config.toml
hidden_size = 192
intermediate_size = 768
hidden_act = "gelu"
positions = "alibi"
attn_scale = 0.177
tie_word_embeddings = true
init = "normal"
init_std_down = 0.00604
final_lr_fraction = 0.0
max_steps = 4833
dataset = "wikipedia_en"
Each number is 500 + 50 x the weight over its row's rms, rounded and kept within 0 to 999. Layers, rows and columns count from 0. Numbers have three digits each. The size before them is the row's rms in percent of the matrix's.

# layer 7 MLP up, 768x192, rms 0.178, rows 452-592, columns 0-47
095:513486565572452445449615575548552560442438467497626439527526466594443555447463495550453537493471480496442452433476388535427539518533519592482573
099:453439509502442585486493562488408542604579575405524484448458350548515527465448468442561488478504461503533483429572389552557503495555561454630474
097:447494458552543401422469506496555497471524549467502478461538475544477467506449505581497490493563494633494572537481452455505465534458413492471553
095:458554599526483563487528409499499460548515519545449477487529452427497466521540452504540499505563499511543516493542567514403483451424481523576430
098:534520594548477506509522520522538566429548664455513495511405435598452511513506545519512549440483516458524468529470534567515446488408418588539528
095:523400341526485438502564501452524412456475539505560521422504547588457442627491594515543437507465522466559434466481474520443491566531455534503476
092:546525508437549409500506491490459517443501534409510463426540533435564508572515539549586497507450479543552532592483559451409567512498458545492501
107:535508522578570493486560449470513588469386497535568484471493456506429391466421549532468428501498526486477453499409504510529469475536470416496505
101:494516485468516453445481491446472483515496469453527454488450521524389398492485483506484470461495560604450429429480585519507560463551459451519423
099:513549520519573509537545526502525508493521503423405486407467409473442543525534490521566479498507464499473560435595544483505497470586427419405494
103:463526538519528453489473485473515536451503469429452492527409458494564498501476532478547474433576495537579462514410454511469445482517529594540556
099:491499472493476548440442425404565511598471449463584427424474518586418589490538439445523471489452504462502534595494438532436478590518527434425546
099:483467494498497517472447573495460561485513528495495504498530437461484523617487622555555490595515500602500507474538459455470469424412548479495536
097:402534511588468482467536581523561483453479456543424471486383543430477507497461501515542467532602524405513475540514528522518486531536402585509507
094:472583473454558530520580550448492511416501550419537466469488418546486519434440514463529459483397472530608457491512479499485477523483478409444485
098:544541474587494495470478472534566429520489503607479482479546505527514581612540490479491536530413517607505582497507428500482482433527558508559515
104:556498524590555484513561462517573502474471429576592385445509527470478528454536638434500532515552554547488528435505539524496453532474406460443520
103:476487460483512499491538538495510431575491529484502534428561464507522461510488430481532556446493478400486496529486388438462522494511543536584445
098:460500468534506524502561500504495438473515565485516401440527521584488533437608586502568414483479508549641486528461516403543560567550479500500517
095:475494523532470577463534629402519519413485551608512617384487467464493506502562533539526496488540535485443497596480536469435482498462524475459537
105:402498496452486505517575578445397503470484494434485461450583508499528471418456575532409393521512460584480510508448469531507457468538574507456477
102:494487483487514449442450561473526500444514472512500544505362514536533375499475500532497487477534567486540561510467432491544494577582521522509409
096:453438485506463500573445490466536516572496503532445508429488484550505526394486497452525454521517460397430436468517568510590433469581508501555515
100:459473452500437507605562524467514498505612475539479460564530586482442537422443521546427494479532503502496520461507532511454493443470610574451588
094:522515392434485445475435521505476481603526445463516467498510573502407499525476530462489423483480572505481494568524451509582478498475571629548444
097:528460523557514432493555472514486477520461429473430413464434561579496513474485477465568511485481547471454504539438492506517619575494522388522506
102:509429491462631583515487475528525427469491461535548455534485652582495381524483566441500521504457452595522516452512508519446458460524473598568453
101:442545464579470586512423480520409459509481580516474477426472455380484501533505500623403482511552537502475482523480516506469429495484427435389465
098:510534378519503501563430509616553465481476537462537492536503476499543517473455493534527521513509512541455558503390470540479511475569489478530421
098:510550562545535473448614430480450520518508474533454495590493462503538488475475590428498553567478568557493564524407604424375522454530471492490436
111:467505524454582607545405417352584489583393462484499455523494478505575485492534537474340448489444488434432566539428517571504481523520513495480480
104:473505469505600465536440476534503515491547477488509471511527483475502472541521475473461575496499421507518479456483539535491573456478492465541517
113:460488544464444522495471498504426533479555550507511472479510548421494490555459512511487465476574550511597494556419527599578508543535484541479537
112:587572467486443498444503466468585436451515475491543503426597516527475557494505542532540549385503444528457498504521542502542475508499517512494465
098:489527548538463503517518472512524537530520577493545450456523532398560553411498508463466493570533550506437474492415475423470433511525416412638526
102:478529587570531453491409508486588509595433453465475520494589532511572515452534516492524452530427464550545496474543448505428408549436536509589420
102:507558537434479541459537479466530491420525542485524447506533424493475540474508627528474435506517515396592542438456477522455474547529401530477435
097:519561399487476454482471548479514561495519539538523543451450572528466516507424487407494423476516534474440524471482408446538503426426519533563493
095:576523499387448445457435506460506493520551538379468512571507500563445475527418508435617491563428486469571510517465524508437493515425452559486520
097:553398572528477473457513606480467471451462471468483508462552518539443534513411527491469542562384388474568495475502567512435513501608476459575530
097:435529521559524609513467399525465449499455395448468525526570440580504489505514461415533572450455500508495522504601404438478546465543488503445530
107:433481508567440494454529490600519531585483577491519437465474440537499449448460599516446422467669434583541534487456563423489397499526523497433446
094:461498501524481415518440493510480455476588505457442526529445449573537446463457404543561375473433480529425446480506475413449459583477528456527422
095:506564490455558537438503471494470487525485505367493459480517499480484533500538513477523602547519551477408518442501595527576559494446426559543474
096:473511475483598413499522484418505436436522513546465487478503547367445517510595463401494453445451451467528538532421481497456445573552505503531529
101:614503529580545544530490456448483503511524520543594557560423567494432404481551583519505461611546508443523405476397473571566519399479514548563478
104:510576455626408404543520456503520582551489448525482445464469462504575545493558514547554526536513508474406518508459498418519467484548481508566486
102:499461499491452508496511434499519486467511450481508529494561430599508479558446463421465525590468509516470545559503557495486531546499428542535549
104:647557481479659491466533595490579467613465610503462438585434414401532518508451502416521508475446436515531519534520534468478491547393537458509506
093:456520507548512560488519491478508488446553501468400517480509554515504630577540502518542574471509468458521431429338486431494548529598542522523466
102:425493414481507477587405521550473465506459401507489511507474535535529567485500442551489510483570535427499452436457483427476492487467501575495566
100:612563441485500460425600531512534547422466580483549458535484500510359495434561529414509463554433571514470400474462499487461479478429400456470529
101:485521559507463435536483553471411525415479519546517380497571492399501587561600520516488421495567515516522560509499448475561579507539549598504421
105:410468432550463540466491541500442489527506401552500419540548510552537537466519536533467525453473414523421514548490496554497464518497483464476474
108:463542468478546526497464477531566441578553445475538436426501470487509504609533495528485549417499430512548598498563475530547442445582522629470508
105:485531512553419442505534432613504527452554387462475454497453542553558544492490490530533493438515443593544486479478467412388568503515452539452517
102:502483512527376559440475486458540496404553603517427546517532516510561399561501496479441517435544482503443467581532512490555441462505469575497505
103:442512487499522495503464511510509536523416532467492446489517441540515512408535447557471400508419488460546542566531461550383548564419548585507488
104:513519557522489466508573483596420585524546578480548432448537467481569525567494468431580492572537470490483535485435555484559533470445570405506429
107:568518487480456529538504492463533482484414519479485549463629524494553466568436455415468498427507461548438527382514486485466429521492558492491570
101:533524527419387551511597455441484493487437495474491485588471545396510575476496434453506579489485503526505455503605402455490533450581492450429516
112:434488555416431532609489514481499577484516483509554449471494545521460556516497523477536570450494536466414465495559481455449498449535420540473514
098:558588550458446541514561458458406467544408548511574563502480534520538506501584601526523457517431479545446524442566414546501454443471511571512533
102:457494437386524450483456568496538561529441604538586559420510474447515568455562596534531501372543422500540492542528563557500607564549423451550515
103:476563595474490497441624514513483499423436459547353456537538449479548402531494646487437493580471498533552495488535454499497569487545501502454530
095:446544508457465520531519514454505497523456561412557502461504424508522415610470450535527571409444473573456535614500514450486389500491496550451498
100:440557474501496454502461488501513421430507450499535526592539439430521451566547454421461552553487460543466461492475530460456438396560553518468534
097:446485473583604439512461528525511555541599428657450613482412518452483539477459569544520527481462483484497504485569430451464455548475502546537495
105:551459550459532480524553493529478492556515479563524561590518527522489405482456391459484510539486536484555533480491452503523450500555491443478497
098:470557448506449459491559469429482554470468403577540531495521518444504407530528569429586491407479507450489488565471445519447443524515514531581533
098:549493571543494469487438527562529601534481543485439438540506441576547534508348527555515456500412455511429464373461577507493396500486571513516494
104:461570511508531503445536507469559459500513499540565432495491435493516560490540502392453598448465470437577464452504459422460476473461489532446531
099:510513482468580542530500510531490564574523506527567481462512563524517473533515492478513479554386532458604566529467463502494482471586483537490550
102:497447510544528562558447537473433441536476484573364499462461450539514474541486470577553546481461543526574484527479552491540579544521513465526388
096:435470485450558459577571563515492516441503395529497482422535496484567482407457446414412435447512472581438501486466527576542590529476423455529569
100:492575582531472581538558515459552483496533504572491491423422559491436573473459467461394419540534493549546430392521481506566524527431552519449520
103:627509529570467518534462548436489476442515510471485541525509493572494519512581394550574513604474517455593437471591489523459456498563555496484469
096:395485578449581504497512526533511355478534479520507570598495501490482546523542483577463489566519478450511506481444511476557507554558543496578517
104:452538523470517500533472519544548524593543507467580553559493552428429468505518554495426558576561490473552470520580447462547493478506465501544431
100:465580553489436495514485453415566566481428550439449548508355407472501474534454565475524541511451530437483588478456586568512535574551528580491434
095:556415506555502412525603529613481413547525505585476498527485425515572509563490527559522491457533446428500563460539506557421549395509501525483460
102:452452490558510533549418457514543488538468438464517495584568464583467489457566515506511514430557442584526562525489461520495540457516424536481584
100:433515483547400453382556484490495536521498570515547522589459504478412596434443512470466525564487548525545510530484517517532545563484570471471479
095:472468539584389534538544586502445541522526493583537539578484507432491500469480493488532522601403505548503487487487490541456492540517446581455377
101:534483573560495553509460470528600510485482524506382514452524558533500492486471512506478494515498515502472479592457495510430468536453497490498525
100:477485576465482373538535564536428513423476476583424480461606532549484509570389521493549487455493502537422485417580512518527503459443500452543499
100:540455499441490604556477547464464414556474458408427434460488528567522481535544461455553504438560550588506513443487469492507483570553498390423523
102:452410558500481411487582499471493489558482519544516566522429514584451445592466480488444536516522525418476481435580549499524533518565463541484492
101:501430470555477411505472550502425425585446505487461500507513526536550420478545517498517540504401390469470456472509469491473461395563572528616470
096:530521512550575457487498490423542562557420508505406530494549500474466463532492523414605482424449529495507465423527448564551514478581466467525538
097:533482529527488559506555422451487517487534510519451377400423492455467434546473450559475501404528513432505567457417417568460492547535578556507572
100:438497545429463438419546499471458526554519444517515554488539508436472479648529513456603524492510485460454450551505492541517470589493545503609466
097:431495591522576628498513430475483580574546568527352431554534486588497478478395521513472566424531394438520435557521536540514468601508492473560543
097:509601512517538515458474474387544521489467539507514495565485490498473585471558448545479483576477344487547505408500483547523469382483530546511529
098:418495553531464496514495552548477503495580549531502503432422545372456551542508400538534487553573513524442504440543534524496567533497495560577472
103:522501413478538529566557460482558543537562449545493424489413442508493491627530531550431441497503566494602602512552520465486535438480520517410530
125:482593513473477410485587453523578465533382524513558500486503571512546614443525492398473514465451510538543542473491455503510507506507482450548631
100:441554562598459395567556476487487621504573541375498467473481490538535498442496557517455550471471563410476471503522541498533519536486533510472569
104:498552569571547408478516579470442534433569443445490454472539511593558551504495427543424544592513434453534535454526506517441522523522461449462479
097:444583443578477542480564488511507555521493477500458510440510379559449442439486541577438571490433602530550518525506478504437501528475466521531494
108:517474551488553516510435487541565537559421531523473555499471570539439497506491437531502614506605479526512551453505569424526447547482550421501454
102:462611592524469605511496456496433508521479480430482406464414460470518462496507564505437460456496561531428507453486547525582565547464629470575392
099:522537520540422468498373409469543487549434468507541528488486603555511588507505563444539527483513466452465537422454479528554524472561490559441528
093:513476413506565420526490487503511444477413564507541528530592518421467468527588462473339471461452481527540498495517503464552524503531526534526582
099:408595565453492442471407532408502535488497443620476535435472484571602530529469431524500507410567556562480485459584517471541389529524561523512496
096:530464491541530549560470477516450517479418532392454464527518459503494535501577542408572505590439580588460506355478482494455486544468482632493513
096:524570516616467520546447566458509492526511471433585420534486651438432492441654506445529533557523461532541599476506560487451411561448465561566479
107:527483524487454578455484386532385519434522522498439421555509408599487524489472598599479527476555426430485592603565479450506563478493514519565465
098:461480586454592579495433393537516522574488535485539482492398555519451491521439444449480478515349533462466428434513550447522575591460541537537455
096:529475581496579502530594518521517513553450517488493509418540466632603568506511449556489530567517442443494549511524478425530484514499464532496568
103:425524521387442591494504493445491425534501488522499454452538500498519618453573580454456562394404511545440571570414420459496586449502611608379521
107:402447519458419507478537372495429575529478450480540517434566401492516546505563495488509533429511463555516465493582535417545527578500526525484439
097:438519496495572549500526564562479602442540506442508547464551474536448462429462525494510551475527530419507571503534469559406517448528449578498561
097:498526510521414550484498410414497523603531521487445519554423487511415515436523534499525432481454446473580538405536534518597509531539529627493442
101:495495558583483512538488542508588557469507584489508472506504545479488489478428376490471480545447438422504480555584509552476453469506534517421542
101:502391536505580485512475553490464585586517573434589473494443556465437505485433558579411504501490522493514587524497605505457498552484572553588496
096:535489480515437506429497457458437446500500467526513567519481488532511522490529532408495484478399435566493450524509486554495536498417511540450505
097:451518545547512453494469520532488493549501477450437529496529567553532464559465499492508498584529582529523464452426432474558410600465429484586485
098:509561578433523495464509605512489494513554432525483572539518550521527483465413579469450574395566489554470467428506439427511561470514526511543413
104:463523563466516608501484470529447427491478508585461444495466482514576482590467605535523655487575478507521489562531484461565454494534542495465407
100:501477503531545513467459408453547463465508446473536523459494674470569565547425436415493516556476489589500558472536491441473493509491543583509472
092:494535480528445542556456491440514523515441517501548524547547497583476410509560637466510538487460597499530463491469421403518474420424541553525504
112:532503506427519597587544607527531495456499471418430465456429513581601547459509576492540571507622356471553530509611512417419518467580432445479524
100:420506426450428489508456508529487462475499566574585458495414497430567473441519564516447527408469588481532445552555476567532489524584538433537534
100:476560358484464537511597493523554464484398547509483457523539474534515589456529498426540513502493490462540454504431408497471497462563439620558451
101:450463410588438507474487494491471473515556491535516473549509595642530585468479537539454424456311573489495488496433436536475474479517519519498505
098:537520582486379581517430565454469500473539512541418534501428500505538411474486475533544521515451453470461446430467581369451548512557508508517453
097:519548506490535489457549409554434488513540535522425547612437441565480522468577442537399437572509456506429550497494505505522518505547551466500538
100:463522583609476464443551419541543460465483426569508523646560464484515573474500495459426484549470492533518501501618509429493552478565489529460524
099:502500420493522577576568468468454477589458471523587477530528581553486400461418517462533510452523415444579482426566479556448472534642430465423514
100:421427489395501468481483516492451535436524509565458533552534518452499466468581551555481462526458485485354571478434530551481474478546524453547496
107:517474593394431469526512548462461477496444501481493419530527409458475506499576476416358500485586500552483526397542492464520510433472520482502496
096:511513551499551421454534553491544561480582446540538444523535505496447564471456478481413492426591483526491579317514588417459426470484525479546468
099:544427519524404483562472432438595501482486501466549451449421521667473482462406426449534521390503472497518451513506454454452482579536465462570477
107:555565531488464520414420483467550456504470472469581495569474434461503402485589521573457563493496529476530540508531619407505561516501437565531498
104:555437610543481548556486496561538485424342484529517496491548507530531445486413569553423492525501472528489380509598396420508482532477428514538600
098:535482531532594431479424484475562549467494570451446434467588499498498596486544491441520508407439489431506497376533497495540470404516590537485438
097:444530607595479539442480410527504445476437545487476509624472535516491336484453555508525461496536478480574535612483600424640544525547413455471512
095:489480474487521507561469463484530537565463464519539455509508385524477466511545430532458545542523448469506484396575510483448472543450509500445526
101:380478557409508479482563509556531524528554524447558650450488476477523472588531532474534555430458552548433520466592549509474487572474414508489555
095:438565527505515479461512451564474601480451458480545476433430520467416484529461523417481562471470450507500410533526511496566472389512412439558485
# layer 7 MLP down (transposed), 768x192, rms 0.15, rows 452-592, columns 0-47
098:504454547500487528562521491437460518530535496554421441436542452548536488559484531336544506547492488491488525580501518476454484515464405420561555
095:534439477474491531523455560462574523504435438519492408553532512540502557526525575576446456510524522494579656479481496488479529457437426526454445
099:455538494486491526496572544487538439505523418565569523546503550514537570539586508523490403425479481446504501514465479515552499517587571468535572
100:627550430523511483412547491518546501453433499524549519423558570593493447486473545496449577476467517515459499597450518525542470482477430429567502
099:503515461455558475495504494476579499548503473505439519514526512464557408418488475373461427575535516606470536439558419445542568517541586408534453
095:514531453381450457567529493474489447432527557465480503567571489487523578416472478502480447478493480500481531490512484469457439467452470507514467
092:511483433539528515492541505502498505509522484515439510453474464458427484481460488574436512499406526479578479458554543535508403381513488461535479
106:524569508505467443473474519539490588483465538438473448545497499559390387426507469455474510490544473416496557531499468571593506586568496463478548
094:521412553491468526501477461506416491492519476500501451525494478480556572426537519456511524509441588464551488563542445482432546488475552547540417
098:569502531516444486392476435477609505474466511378487454596521472488534505503596447456505466506503508527467492491557535474496559509436459574413507
104:432517574467526514454442578500572588583441461578583509482554496544510555512473480557448568537617415483446507514441503476397520482477462540571542
096:477534520520568535528510468503525507466538494365527414518394509539517476497480475531515513444533363533428530509511473446490541467482502480585513
091:476479531539482479452483487539492501524489481497557459460539551511528481468624570493435438532522481553520435554513450543495421488496504354500502
086:518477554493517423459479403494568525545574398445516603516587515574537533498545476537484423543463452414490503509502527563549457465462451477595508
095:553559549566500561487526601529545507399579497449506540464508527434429535465412382406501533515446596476490544493546419412498429570523461496486585
096:552480543526542486497471515549457423428476466446569509503510511482509583476544548531529413462544474441512411478482575475448573579504406506507420
110:438520500403491480438489464463551404483429549550518570434506500521464387361437580403421517423442517479501490494471536547539530490526463508520406
098:512527476486467352433479498526509472440473558489508307562434493498470504573534534565584484609529516451423457529530511477481461546504401493498510
098:502488428392484380560455521485569518509513491529426596482510501469490500491526411464477556529432530452369541466484477566523490486430471524550453
095:575447440490568454450400441495479507502494502523551443493519537527431478529544428540529596520474449425455427457514541595504499504493507524494504
110:515547524435597555494474555628525448434557466484456484398433464578444502400550461505508469556470611422508558539601395521456534530512497532513471
101:524545453451485457544424549415430482494555474497537443559481517461415550403515486566485589497508510580519565526487635511518504509502472476471524
091:528587532552487480495548419530519447524516488422383542467435470502485505475440542448485488472532465529478518504591514457572461496493515516461597
101:457500445508451445483504499571550572493494595465509552454453527500465488537548493531502445484480449510642516476480425515517402553435522531498487
091:564491420583410504496507438575548484458572619494543437536577579437542551585509447563479544556567517627567467447596481515534550517517464437432495
090:525518503535530475602511546578575513546544526461460492526592512510428458551502527532530469507526483586467485522536548581561523428488450436393478
096:471567458582395511446497385510481497487531485487530519552516401450478502506512485475464464507470512458545516516490494532532622547400512489532468
101:483479491479530494585600580437499529501565419479549459501519527464556482543469523492434477422503513457523531493544558478446496452474515478518505
100:485459465501457514489590574424492491592450461495505461517493517503516457478509501436545418518450478472471525501533516528457477505429533513530637
106:517474505512451514552529530495525545560576512456511445500459466501478416505593482622499547451478480537527434532538541517509447411495429490521495
109:479545529511551570514465396470483558535531468569549450546560447523434489550491519529426514552408499509582445517464542556511462465384492581546488
103:537546457417626419437623509541469552482529407568535629466556551494403507398482592538545509543510435602570535491539550478517483493518597557499426
120:411475541556506487474450439565548514499484438438458464500511516535464547480492536403453486392510420487614520489423475449460479510551475532533495
120:499483539464568514586469495472572491467490466451585474549438442496506555488535436414499504511536511479522391416407457504418492528458470439575567
095:521436470497441398468500435475518498484476459465389504509532480451465436479478566561586505543514428573506386467486510564560505504496470435445551
106:520377460486452550428555545501426493442555501504509436605405483535509593589461487508537427443515511501507571426477569465580565453495478466502626
099:451619379488545471498454508546382412464461444502559575514465567541535488501484502439570555503492488422476597572582435486459593543549543507460566
100:532507525574510458515566528539510437544527492523454515518534501407446509639638553541548541477545502473510521499372520494495492551510531464538527
101:478440535609484497493547458547552474395393482559559541539561525419518570493531493495456516473491433552437513515504539478619520437607506452503479
095:410552444492452482478527496575579500515535526562496521508463477533466574522566473430438449500567588573422539562510509497520495506478519573395499
096:537494472522526462526488492547455496477478449519545525526434467522554482463487474520466445444466531496508504441540496547561507483518480544473445
105:514516472571509481469421478584508575514526446484498437494456486583490477466505546539411466525523512521519456502454496442584498602432563463433546
090:521506576516554503530481461453542569513583443450464453514499548501393515536503524473574547556518542509514480428465428443523486479489455520519547
097:551595559493489501459434597414538537515490491469414581474470460488546484533557544464531448493481533471488485522533428464511470461451444442471465
094:473523537466446440565504441500453554556469501519398519454518521528620469429522523583577566453546548596521448519430495515530521468435517438403580
098:452599518528444546450535435512370526564411507513462497418390558458419452506513516485527532483526493519518497468613486581537553583474509489550526
102:453455471507492515574515544450537527535534410521609534450515525450465511448467527514500501436567587517484481544430468578446438419522472432441545
102:504393465504505544449431441505479582519489456519497504446494490508505521591489544473481444559544492525549465423481474462419508546508458505536569
104:455497581503488514516574479508524487416519468566489462471564558521379470580465516546533480542606510480535558489494495355523490494577599533576413
099:550507585378490469470487527484440436567478430466492507550445478501538497459506501431381432524485521482491499543589480537486418443458473529419546
104:529507572530549512485580466451477621475443533506477603441553526500384479499508462493478549528498459477557541532533540425508555548514491439479494
099:425488556471489516519507519524515505584577559481500521593476473494479479527483549498460454485521406425618514533511466476524502422466551507566501
108:581547515468485431475481462487471638517513482513495502529494464461525503523487480488555447519529482516496559531606492516513410465458491346478465
108:471573536563522442526373517457553536423563544514435513540478582509473485542504475495466445446585399510513598513509525545440525455528530528538587
119:584483524515524426501466442513444447548534594437387422513453454585481467505497453573540476414493457471445484539430400511491546533555456457440546
098:511423454521523534526556566540409470482487516486474563494466541419463503557513542496460539403509435502462442494496531531530527454503458472561492
099:531526550475563401507533475476485535565445493513431463470523488496539511564504572482498558527473490458544492479534549508519505485518510379468440
108:486500578545601524484532427510390432420643498517544572573498491530479557547468492518518573500561544479435524480546487532578539453570539506564520
102:579538589508574528509622442595390530637523457526511548500512558505518478573424553572450578468594473472520477558516526517560546499484453480478505
106:541555433494574463569513508428538443560453532499411453524472531530445576472463519440519466487556443622495492451448493545627421565451539513410487
094:465444420458507480495474576555415545609559494436568533509527563606516420449549556551505505397501424479431531506437557522497498507476510520410467
112:412565582494372504596503470443473519585495581455519509468415492466416484482517454514591557538563410572409486471474458561523495566516526530463431
097:523515439490514472467536577592462590464490422476444427525528455490526541441436524455454455513485500514424563495479524463520505455521503394481559
099:534524560519515525482518448570516500521489509441481503524590466582549373538387437509415434587486538535518537529575456478460560542493571446504455
101:474510476510524545487549516443447465509477529437448576528531486556462464370467428419574478498493494509545518534547483553570474621483479457537522
096:520388478497474530488440528581526534456486517541497590547559491529519485500505492463493426546516460410518402464517530567431510534494562452577441
097:493464507511460512609565462505524485459454555421511533452474522532569455507511405496516452495430486539614484464491511454510509445562404541503475
095:502432563409480585522541517469471477468423527488473486523556520505356487617449461448529530502542584490503492538462465523564568520547541585513540
106:468465548478430541561469477485409441563508583523435443504494537588501490504511531537575470544568557525499487465493479506512520497577455514577484
096:538511532557469512464554448467532449427500593513541527529551546532490504579475530483436524594512509522497462455475492428466583490480528474539509
103:457486389502475545485528456526551400524496588479536547563571527387468429506474492446493568499570522500455453515579525570550442438465545479508498
101:534496498491490518560512488453467414491530504497577527516492464540539559502496514570515523563402488431476484545547510507498482542475430483463488
098:473439441503428386435444445388519471487493495528474502519530481591468500546528525636569492543484549568554472469609584540445551399520523459566522
101:476493461535558512495553469501537474462443474530619443553560456522559527543371542528500542410550509561522470462555439571442466475449503564428503
095:449614515625416488517468482501488553554482504398558473457505434528502460444460454491483562454472546472515488502432466424493554483433548477523492
105:559466499564552548481450456564415398475546543440577509547433476487601472552533514462541477472383539372460570474548529529434486519572459519497396
101:442534537472483494499546460488524500510476507539562502545540588471430454468419505505439496592543594603462524536403540477452583473422448550495578
093:593478475568477455466529565499429622552467479509499470398463474522535479498578533452515474525516495549486397439460372531478494446451415508486431
107:527508546495482533488381576561513558579454512475451547663461553577427505421516512457466636494435505475495442547478502445581593490445450492484519
104:411399487569558486392531554505519529465500570610527466489457479534513619362501531553473506520517443554526429514523445483545499464413446499438431
095:459465462459489451567516395575510502507607491506515495534488445506507553491398531553544492493438436502456469463536450444497466536392518489520516
100:499481524580572436559469531518542516514494554577456508517447489451465516464556453444552393501441497508469510466498374522521440436546450514516517
102:480381552533551415557493476399521477530506521398466486384462493556450481550407499555456459547466442547535468527493516510444426561615488578549527
097:620496551410499453557591461480567542566474502552609435484537505501475447487507547479463574432515524476549595456573669472477449599467492501485470
108:514455543517570495463518484435418486452562484494519510547334495447508505530496511560485489495527538459528537486481463561503514475490469487400533
094:543503539461414430459516567523457454469490514466559488568526522478466444507526509533469567508419431419584510476589461552521538467492519476495511
094:444554391461473397498455511511476499447510543559571482441519481586500563449458510524542580382527516507541486501544514493639416502473509576523508
108:535528541453535488454481568456558545454599423569458538595463504558519476441383548447512491470461568534522499582477555546508508561382425513442604
100:471570528535557494508368399520581545497450443475480510479422467417568572482556495463542494531495528649393528456525547542444516479481504444427435
092:474542610458456591532456516522584429505491431537506543466504495507504546440490478557468545546509432531519558527468554519463468416378500562461432
098:488542555518511549480476483495508431578476452500475484565564568452554497497433544501500519545497455527519419481505546479550534504476467520512556
096:537528499472393533576493612542475452554527614507559527478497529509516495455465499507459505515502558556491523479506518518396550456542453624631439
095:510485480483510574501516520436545473488391494461514541585480551531440503494459453447472488519464465607432499460540457455580617532537507607525508
096:482415549589501514528522500452459463532517497501493580465517496504475600554409452495498490404523477522473573552545418536511529448528475554480531
097:479581497506514500482565510514474366557574465458615422493485411505491426506517510410545583439526518485528524559560556571538456548556524411583493
098:481483480498534440463530479474462498502532528558514564527577604390523509463512544445473500433512516452595508458489597466580490453473445479541430
133:419457514633458431502562479471571407516433482503521463575483533458506504530483449398467479410479515475445530479475444449497531514432542448484618
094:464485531449496499443509474463530449504502460478479442622580475538502591509541563486497571560495452481521503515476545417498523503420477525523495
107:502531424546549508495542465437521468421443483485451405446457396488381503516489469536487510531597489502576433502519526498534556447514486490551446
089:498425519476503447405504507377492493524502468491421535474548508598503496499526468492520545519536531507463515474472406465534585536489470540520507
102:559445586603528510483505455539465582478459459517444498508416466484485450498487492468550517456487495459547538590475470512486529567466453476507497
101:510466505537415391554492614522475530463472419566440545532507586519592513526426545462454442507513458478501535500426539507474502588460432590434504
098:563560484339461475443639449550460506500546568499465450469574435506465422492463486472469471549583558539487414504522551514409512489563454509516522
101:502535557529462535471471463470513540509563501490476496479412521558463509508454565524610572543601465553409611506530502518385410554460411450472423
101:545464524431402594570583460495503500511568566461460526509478337506510545523462552522512435556430510549460484508494568486441524468416513583457501
096:487564519483449377520530535556542537542483395500519533496532566512469449444425506535460437493475468532511472627523542486572549437476540439530523
093:445476443472484572500477490565479470544511488589517518524495466556521528427410399565514548572418578488393468612495424492446530522547481495593526
107:532548524427472490456448600558549438491481451510481498451494448493445491564472554438448575515461526365521369513487538420550492489499469494495508
099:458478513519357471468572529463505612473466451458500457454516397450477480533650574479524475566522537488492429603449520490524468479580448549583498
095:518537541484466429448531534489434523435509511578510480472548563494455491543440464597534482559493459528506590432520404483539552456493526502544464
097:449437490403499588483516557495512549433543532473490461542505582484500554424488524550546446448483454421579540476498439505436458415544568508550610
100:535458521500452426530528650441496481499530500456485507416485479487477514425527431516544477500517404451472435489568410451467518385506507465570440
091:452499578530443541487504402475468425427521477572517568487478407592458540464564550449442463496550573539461440537539481443495443541456545559471407
100:558489554550492512570580582598509486542496510459434527415449465480523536508509430491443460418390482556540522413592407463542527464539506501472574
098:456557434453494496548493510531602480394547491526556429478413509546590505498506532485480484445543514546579437557531505518449507508503563428466539
102:504471558503463491561464520477485518624505468596500524489484557555515499430530507434496537448521577456474523580435552492547500601491525548527482
092:439543477522496492568583540513469465500481548554556440526475468552581481446479542558492490503557437588516565528569452466531454514540532433507458
092:519533501421519413506543504530471578578493414507573466576507448511468558393509559573501508496539353514443614572508482532547473478535540480503538
094:477489496522517530468539378465501518492511478478461513543484514429525440488568446589489385509564494482463416459537501540551505442507497517536542
106:508521526495437454533489432470564449496479394566513464519420558396547562548555421541398491514524490441413492570501458548416522431498524536511537
094:435478474556486493506603541465496428492489491508478426527477534495517458510485570455472443471440492505501442512560570491532499514464503454459492
091:520507541504464500566483537450514515539485514544429479458513531506506497471508521560530497552531501486484475393542467445517463481556508477459482
124:504579577499434589570573473454449557590517496423483544408412400479521495498495516498506574589553478565492503571558468548443465523548459451457405
091:565499549487529469490556541468543528430518467467496483417528519553488534583586446392503516599471517610533531500395418500443472553459499486567551
097:552469480482524465472530528470459442519514501553494502483482487534543518556529529463437560575538505418528569467431394502481643576441519501493501
098:517495513415506554578533479548584505524461543512493461509593486417485555567491524496453465523587445489614440467499469507511523567577478518547409
093:517449491406559540427543436536611489502418539457511508444500534484407501494530469452483476503509444496503436546446471475572527489467496499426584
092:541459475574495465525425592535562468427471518495531450399587571555457469511475471501494512490423482523476491474425520463482480511488492450525428
104:460580541433509664542426408491568495451414614505470483429518563530450528536516444497469394514546502468508455476391535550568500443543535548454410
099:423560513507439460475509530515470557506514534504518512431500475442488491441485578466481536496488441564507519529560479437528423507526561478467434
094:514575476430509474546457517476482474459471488498462562604515460474497482484533462527489462524594453464504479470539465435446461540439531452386454
106:452537411423501575475411501553539533499499523440526533593560537539499569472487535463526472437570513480490518543540502484453463513483508556465514
097:498510417496542519454527503486443438451431484450485550550561441513455430504567512548441473538569513449453552603458627534523594540452433497559443
101:461551522545593463501523597558464472455416418547494454510473502484535450460568561504549538552512482506544478492521605416422467492537461564511511
109:481551553598490470530534469499558489457477481484433513569448514440529516555472493506480461454503489499546554470504491503447497558436598485422513
101:597485426485518588557465473545588477585549520495468475440577586503490561553584493456525466444571443492487553480471473494491460525532487456477376
097:459467522468526492548494505455495437569536510470450540575495552465506509410534463531516462556515456447449504558480581445534542555439426525457371
089:449550470510579523549469417446468497420520487481491445380607537538486538545457525497468535375457463507458455486448643478534555563538459506541512
098:487461503524476548516504473480494452400463425469388551491515484502530504549522546432563515459592609647525523480412475510439501450505548588426472
099:487493561478501494510538506460383466435507463476492444420515429542522510478445517507410491452484464533507434471480476554481507488446609446592502
097:470479493451562540553495480493551512511444531475424599489500429565548449477538511452532478523454551437455516376512517562455531530459510462435468